python train.py --num_key_value_heads=2 --qk_norm=false --learning_rate=0.0185 --final_lr_fraction=0.0
Each number is 500 + 25 x the weight over its row's rms, rounded and kept within 0 to 999. Layers, rows and columns count from 0. Numbers have three digits each. The size before them is the row's rms in percent of the matrix's.

# layer 4 MLP gate, 704x256, rms 0.186, rows 599-632, columns 0-63
102:514493496510494496467514516502530493536483495496511493527494465450485508499458478501465500476503533482519481513502470525441504487510490523538471482503452485477504509501500477511498494501505509
099:516507470476529479519512469454503536481513480517485519493539487484496523510513467511526454464509485487542516527485498502547512460509527514507500483464479488501497496500550479519488463526510519
096:540490499500550494534515495470504535487520495476481540480536504498527517506509496493489458510488536466473574485481504512494479463479495438496512524473495489482520480501514526553474510491448508
103:544490481437484501487441523513493500481468530522508472514510483466492522548491490516463443510472503497457469521513490554498518537520476477497448475475499498523476483472491527494449479502469460
098:462490469473548521462521493530471474506499502498491497522501493517500506508508522502531525509492516434529486498511487509513501486530487508498472482518502500479519525500524546489506503522487484
100:511529444517530493482485557468491528472526545504492520498524498524505477474494537556485501500492496495477517491543499499519518499505476492512469510503515464472493467472519454531481452521466499
100:511530504459554513535473470456497538516494527503537472524489512511533512452502532481508471500525515489520534506473540482503472460486495437469466512501518538493518483499490465525480514508455507
103:486491489484571509472473471441527506516478493503522494451464518495527524484536447520491489542492524517498503495529501524486541541524546461486513520494478485461489506505544531550512540487485498
108:523521490544497494526478506452470488491517507487536501492531504506525471471511520535438488505477501473496504515490527525516516499501477536521505511467535482466471473469457475490498526465456525
105:498496516499503472507518540509505493489476490471525484443493536510462508513469465524536522472500503518512527477470517494514473520475462497519483467504522491476436537468506502501458474505479482
103:539528491537503453534468474517524497466524485519530497515476519526519532493523492522528465550467508512489482496570489505497506464478458538515502469526498502491516472488490485499533506457459472
108:537508535500563469514493519498491504461481544527502505532530544513515514505521512522551520517459464512498518519530488478531501468521503512492541519499521474538503502503501503527523509474439471
099:476495481500505500511509530474500518501535463491514474479505489493483501539492503508507524500475497508513531494499487491568470522494526523500527502470555479498484491497467528521480501489573542
098:488532494536524504501487495463516462512518537529547493468507539529510472521498503513528573523495470540506517479473533505488500512509493468529520524538469494527505531472523497502513511521533480
107:495472449467534532503538537463541501503496461523432496478505542474518523524518456496490500513476497502467535470500536491516521498497464456511475506462509525519429483506467503513488474471470480
099:483482505492517504476477519475479496510513456526502465525524539487499526566480474534481483505483508483474482552541464452547521494501530507444480556506511493549514467478508545529471474507508509
101:524490456518499509473495487510477518546516503497519475473482551449489517508481535481533458512495507498496512498485475534459508462497519537490473543458525506479484506530518466474483477529528475
098:532523469471503511537505500489530534539462507530503516476449501496500484459561548493536489559480480435530483491506496455489460496465496527467499484523478540528516498490518500460501490486516473
106:487497498522509423487468473523481470522498491492454508523516503529564509477467479537534470514497479547492516510474504525489477516506537511505499448525527456473526521497495479490528511510531516
099:499513460526508522538541502517464471527502491512473500512442521467501513514518485522544509484523472483510468511542519466465505506481488490475498520501496464517500474474521503506505500529521504
101:501483481483472462485510531523514534541505466518491502469491520492479521470516537488494490545543472522503455497513481503483496479474502504509523459500456486513486506529480515477498529477482516
096:526486499484487464511501491497499523471456502463505493493462467486470483501505514521516483501501494476513479518494528493537474501545474533525469499496487477513486501562509498497497529518523511
102:515508504492496534483486534506491501555504528519541535535519524461490513531494484510535499499442506468445518484513504496507436513533491506518523498520500517461487446464519502495509517529465501
102:479504492496537529488525518500497506504461498459493487513569443491505487474467509501502459526487501517502511523492481480491457508540503514481500457480532510520497477541542522486449516509498492
101:516499470471464568469472521460532482483515494521460529517510512479452507554510521506530471519504447494488519485472490520496486509471513500543510497532525513518459462547514525486486508502543492
104:505516494496500495526517469445538514498540447449499488474515499495528503471475504490505512487514508529483515508513491537484470496525483516450512483532548485508509474491518493504505532476530548
091:504488473520522509515497509525505520493494521519506513561491514491501485491516480518483508547499532502532490535507529499511527503516539481495520540499529487488480472540546515519509483476508466
099:478476521487481531495539508528488484504498497504513506492472515523471474512497520514522507522516482511508491480524523469472503477520481552529462512492524492508483471507515481519437468498483470
093:485509501519530507506503480541476485495459507462449489538479517533501455517479448527465521511519547494532540526542511485525545481487534537515476501501476473479510487493459514475460530504474533
107:524476519555507487515494493503523489468497448528494508526497545527483495509484507507538518492523428479516484509509535490519460464490462479465500502504518483466432490504492498484479490493509482
099:511490461530503499495485520488487490546535510520504504543491514503505489528516453446526472492482500500527521506469474505497491499485500499493458496483451506434489494494518513476472503509520449
101:544491452529488501483485492530531484478538493467474491458465503542530513465520474513511488455436541467442525496496536534482482453529475475483489474458494502479520526504519495522429490522516477
097:500495512519559471507513474539509531491502525444533514488466511514535516471545529543502486492484492524520507503556523495477494500477515516520476514546505463521484477476481498538516495489490491
098:489526515501512512498505490502517473478512546506445540515481503473518470461521479492505528518500514495483463528490500473508512520523465465489520544543499468524526484501462504536485515541532486
# layer 4 MLP up, 704x256, rms 0.188, rows 599-631, columns 0-63
101:509478489498511467525522434477531498528529507502474501505502520483530519500514511436521510487490514500506489474497521484528512548498488485470514516522498511456508500508492530489504497454520458
098:493516526538532445470489493483502489494479464469537506435555523529515492480522542488497519515543505520482502520460492458521511469473506492521484496520487486533484479474434564508468516512472514
099:550494504469497521514490511459477493461504490504472496510494510511513542531522488526509516518502477478478511483539491474484474441543484492483504509456525498472506468484478514524497492503502489
098:501487499542522483503477482486491471487529533489530438482519517482497528506503509462504494520532474453501492486520520489523504508498500471480515484526483520509525523478454450509517513497515540
098:481480491463506512520527547506491552507499503493505476455509525482493454459455499530501521541467531493473474492476470485486471477481480506504534500522515514522500510518533558483483510506511479
101:502463501490468521516499533504498503477516499464482488472544466502475495504478495500514503495495514507512522494496543555493483543531450526540492496516480519513464465491472536480510503526472526
103:437494528500504476486525481476511567510476523501501540515505497478483522515523494502488476494497484510493497521494480473508505472499492456480513495542519528509528465540538485497501515537465523
105:458489485468498485528520540480528492478508483490520494513469536461531529472489488516528532502497513482522473515470528470490488491534481513488513437527483488533497534524502490470581448534506488
102:474532506532557466490554454559545512547493498466510482513488515505517495487505531542512482513472459558555538474504510497533495517480506449515537505491514488459537518467457475509498516462505502
097:504470483494461519476486502530509544501498501496541549470514508503523542532494522503558530496522533501492499544510507547478546469468472517489518560503502506484516519489505516529504515495491526
101:500499516508492465516507483473531471522513519509526523503506521487524508491482525487512459518490504539510517515498511472470475488483488547515541515495517505538489457509550524482482486463502521
102:499521489474520514527500546501503513479544491535452510533479502505484463496535539532529510499505495503466479525487492466511538465511523486500482463473533512524470541488468466434505490494497491
098:515526521484472482457534497519513504488502484467480499511516557506481493500455447487526470495478508494471467449530519556451507463488440468488505503472466487522473528460553482499512481516464480
094:469494512495496498547487491535477487503493440527483522517462537504528516517517512521517456487513513473442492525539476478488498512482492474518509445510498504527523496537460476513513531477489449
100:478450481496467507480496518507548496468465466480494508531507526463550501496497510533556545502543472476469477444422561504526492458480522474457494486474530496506466460517466491482502512508510455
099:480492503506507538456493513504505533479500502517442515507466478518480497507469494526475503529515455511486486485534505483450478485558495516517510496451448518412528467505515488491476516503513487
098:479506517510493462503460456523500504465520520527499495461499487527507520501500493511468483495515547514487512458495469450477480479514512512483504472523443481496474503531494492500536527521469483
099:482508511476467485500471519498536522512444486461508517460502474492527476491526512511514514461511495494535504505531535509492459511460509487482483468511497531508535459482501479460542516553495488
103:490482527522510442540476533528465499516515488492491493514552493492483539502497508496485500506511445508489515553485536443556515503512510492494484486476469511475489499470472482506492516502538520
104:539522492505526445524525493530568475514495493521486499488523500492492498511449496530523484522521538505518523496510539492518484531501527520534494505529524509512570514502502458502514478507490485
097:466465514470522518508517470510490433506495488475505503498486523524506475503462523518529486472505502481500528511531488514514493517535472543481518537490504507547525536505462495499505514511488455
100:495546492463536455522526460516482537481500504500503496521546487528448480509489502512539474511543541478514472475463500525459506493487517491520466471480534528524477544498496530470544467487466501
098:508462470496521551490534435483465507545507490475505512506477493489516539484456507516480510521483486482485516485500501465502570533481501506533553494524526477502513502504493480506532499469535500
098:545515510512519495485505501500509513483490485503531481519516481439548486484528514502485465515542492477502481485501510515508466506489497480483536469530509546514450457493501490485497502490479504
104:512465498473494529480524520509524526522490450544493470501534501491482496503503536492511540469487518507499511528509490495479501503497461505504495459527490468512507501484435509477503521495498512
100:510469499494523510498477449510503525510553466458454512475518496479554531531482475497571480436543524492510512507515499507515510496458467536494521488491536494513512531460468512501501498504474498
096:502492459500494491477492522487490515459506536515551546488478540464491496465514508553495556494508516522495509479490515468524494512571481487468500546465543491507501531499460500527507456462572546
102:516480498525488507525500441487490480473464558470497474478461473533488495501459496510538522481526520518506437497523556515469493485538477519537529514491502477512474560501525499512490471506502442
094:492479534555520461465532483488458498497508514475463445545498551529516483569500520518462490526524506467506522516516489512496499483523538490522524457462474457471514463516492489495474512519512488
106:513498517477484536485457548477507518531505466465508455506495479486521473496501462517440502489474518488513531521495517479525515554477491517527513530552510483484474555509502509511487494512507517
097:482441499487503455521492454520515505479497486510493510491476502541523526483495501491538541518509475510485499484521552456451521476484474549508503513506509506499469495480529488506513472546494519
099:460496513447473500522507465489469519500527489531551458503448522519497509497506477489464451476502545485546553515486494493510483459519485496473482549472510501481527507478513482503495507480532499
096:482546518487549481548497480454523483484506519542504462457490527473436512516526470468499473482533492488553450468511536495523508519491478492495503509529501513445496490535488505481473521513526498
# layer 4 MLP down (transposed), 704x256, rms 0.109, rows 599-631, columns 0-63
104:533500529528485499539504536470487530534514468492497532518453537508459456498515510511469514514520474514502521491485515510486526463527539509481536505485478506503499482479458495536504482483499522
100:483515485510518531525492443518516490513498497470501517493511465532511510500473527437497513525525516430446483534490480495476499516514487462498517503483527475506541519552519509459471527456483484
099:469494526526493494505538518497511457478566485514512449477517522507462512520497454508495485481464524532500474484515557484490493494494513533512495483530460526508520498527507496512519537449478482
101:526480531513501507468545502519495467488503512490507453532505470525519477490529475521479484512472486462469457503471531525503495506514457556465521514479522496537558495486494502435510515526506506
099:486521509552510492513548478504484480528506496486536516502531516507475481520534514512545516509492525510491488528475500516500474516490515466520516524558500467534552494522541501526502476478511494
102:505466501465544484539489522519489567493524460492458497515484495513481533481523498507505495512527482475500528457517514460521477499445469494545494497507507560511532484464522479447505499504490517
095:531517478480452508496484558489516515482501508527525554490494505471499496508494488486477502533498491515493507511499510552481474530510501449557544512484536462528508492534465504488524448535559522
103:522476507493468465455500503548505461504521458480511486542533493564524549495472540521509542526511468516510523497478524527459465526504458488546508488489495477502537464526473499474514497492477502
101:503466485488534470471511485554495469519446475531519527548475507484524482470539513552473489515528472552478503489473509531469482513507490474506463478477513502466495495479510473489501484492521496
100:512496498491507539474470517472515500496484521539537545541471516472512482477497540513541445523531485464506532445478493534481521528472480469520464494516508521447476481509504478489528515491498512
100:486570472478536513515576508515485512540501485512549505491469527474521494532500477471507465514474446490515508464517512510504478534453516523495511493513506512527489484437503456501458474481494500
103:510504533488502494479512489514519491494502496493461479516521489502526463506547522551522527498468455540533498466516539526543548492526481488494532488501514480531504486447508459522513497523483525
097:462516481507485477453484485438478518479502509495469467471483526506523485545486529482493449496475506507473524489492519508535465520497508542463473493499542555511518465494463509483499517510507528
094:493530519509489509514520515530514497490477479565531481474556481521558476460522436482515483477510474471477469472488485522494490494487494515469499484489510507516508465501489472501518490503511507
104:490473465488497515479503537531505524502519506476494489487466489482510512505473508475605489479553495462507503513486549534514487538520489501530508485460530508480499477497485532509475499507477471
095:476488520511517464565487496501542491493498458511524512447503522495510473534523534478533475481522553508509531510518444493479480530487481502495437479453528498478484535473553489514515500457484490
101:491464511453508489523527525518452530495504519503534476503463506494489473506535476470516507475499520487521540500493521454496487480510453466538475486476512461511473529503503486517459468512509491
100:522504468499535538484477535528523470489530513493540507474495494470453499475507484464487520496513506481482458490509519484481504531522493501497495494504537489474487498451487451492461508504499492
103:477505539504487546531490494515504493506488429518473488525512455525494520512516537495514518498483497472539477490528514523460454510495499542510499471501440512531501506556508504515503482459527502
106:511522499452486513501501491490490520486527530515486537495530493522469496531497495496554517492531489532500502464537516503507482451487506538487506520522524505541520533490478499498470493514488475
091:513532503507480468492574456510505514568526508466492518500469508540489483498494496496496494521512497488488507560470515517545492477532495460483506493539497497501510492507499507507524483470470543
104:502517491495530478522479511478447518536483503518499573520494481472467452493499483474513537494508499477520508530483529496511476489466493480487540496503499509509529455515519491483513493478512482
105:502483518546521501468502516496490482529526567515476525498500497492496489479451479502485506499530500484515504507550498497520554494507503512497522507503491533485560558517489536483492513497530496
094:474485482535506475537495533500510525505458502537516520475546450523506545491468513494515513502527472511475519480470499501496506492501472518469482495512511507474523489503487553462529502501458495
100:521506477502506499512519489491538516530505492471525457485511498540419532508474515523489484520538534465447494522465466478506512493495453531515485494519462450454484525507490455535482525434474455
103:501491441507487534479479499538504519501494493512486485467486454481513483521463506512486497532500525490495489510498514507465508483515448501567511471502531481467486516496557491495515529526518483
098:477472531476480494512491458484476476475515495497464509495509505474511491501492468507522486483485505469556503469503499477500496463550568494541545521521504464548462528483505475468513512490508488
099:545474546545456502505509451515518505491524504465538501489490530476479484504485485464496504510490487508532435472512518524494545493461475515509543491520508500480508519486462534492473533494499510
084:480491533465487531500506525491468482476520478503461485477519500535495520495509547494459519522489526500552516496515502479521471459487482504546496512495512504450485513491480510479536484522488512
108:488524518498471495558514531477504475505506482430521487518487490504551508503494481524486501504512536507499502487468488478493523528507441501499510526472502500474512489528480484549522503489494490
101:506492484493483485530468501513483531482484479490494477496520529516476508476475489508466492502511433461498533526530488489498513441491488515439503527539507474517484514511506482464514510501483533
103:540542505504454497520479492510483496511481499475444457518482539490507507501459502491502524494515516484518483463474528504455512507489510505485498548482513486471528475491545486509503472476534489
102:496501477471479492526495484505515540520496516491547479485518514510457496495466485503458454509493533491485510504512499525514489492514519478527475487524496507522483484523552495500471496457533532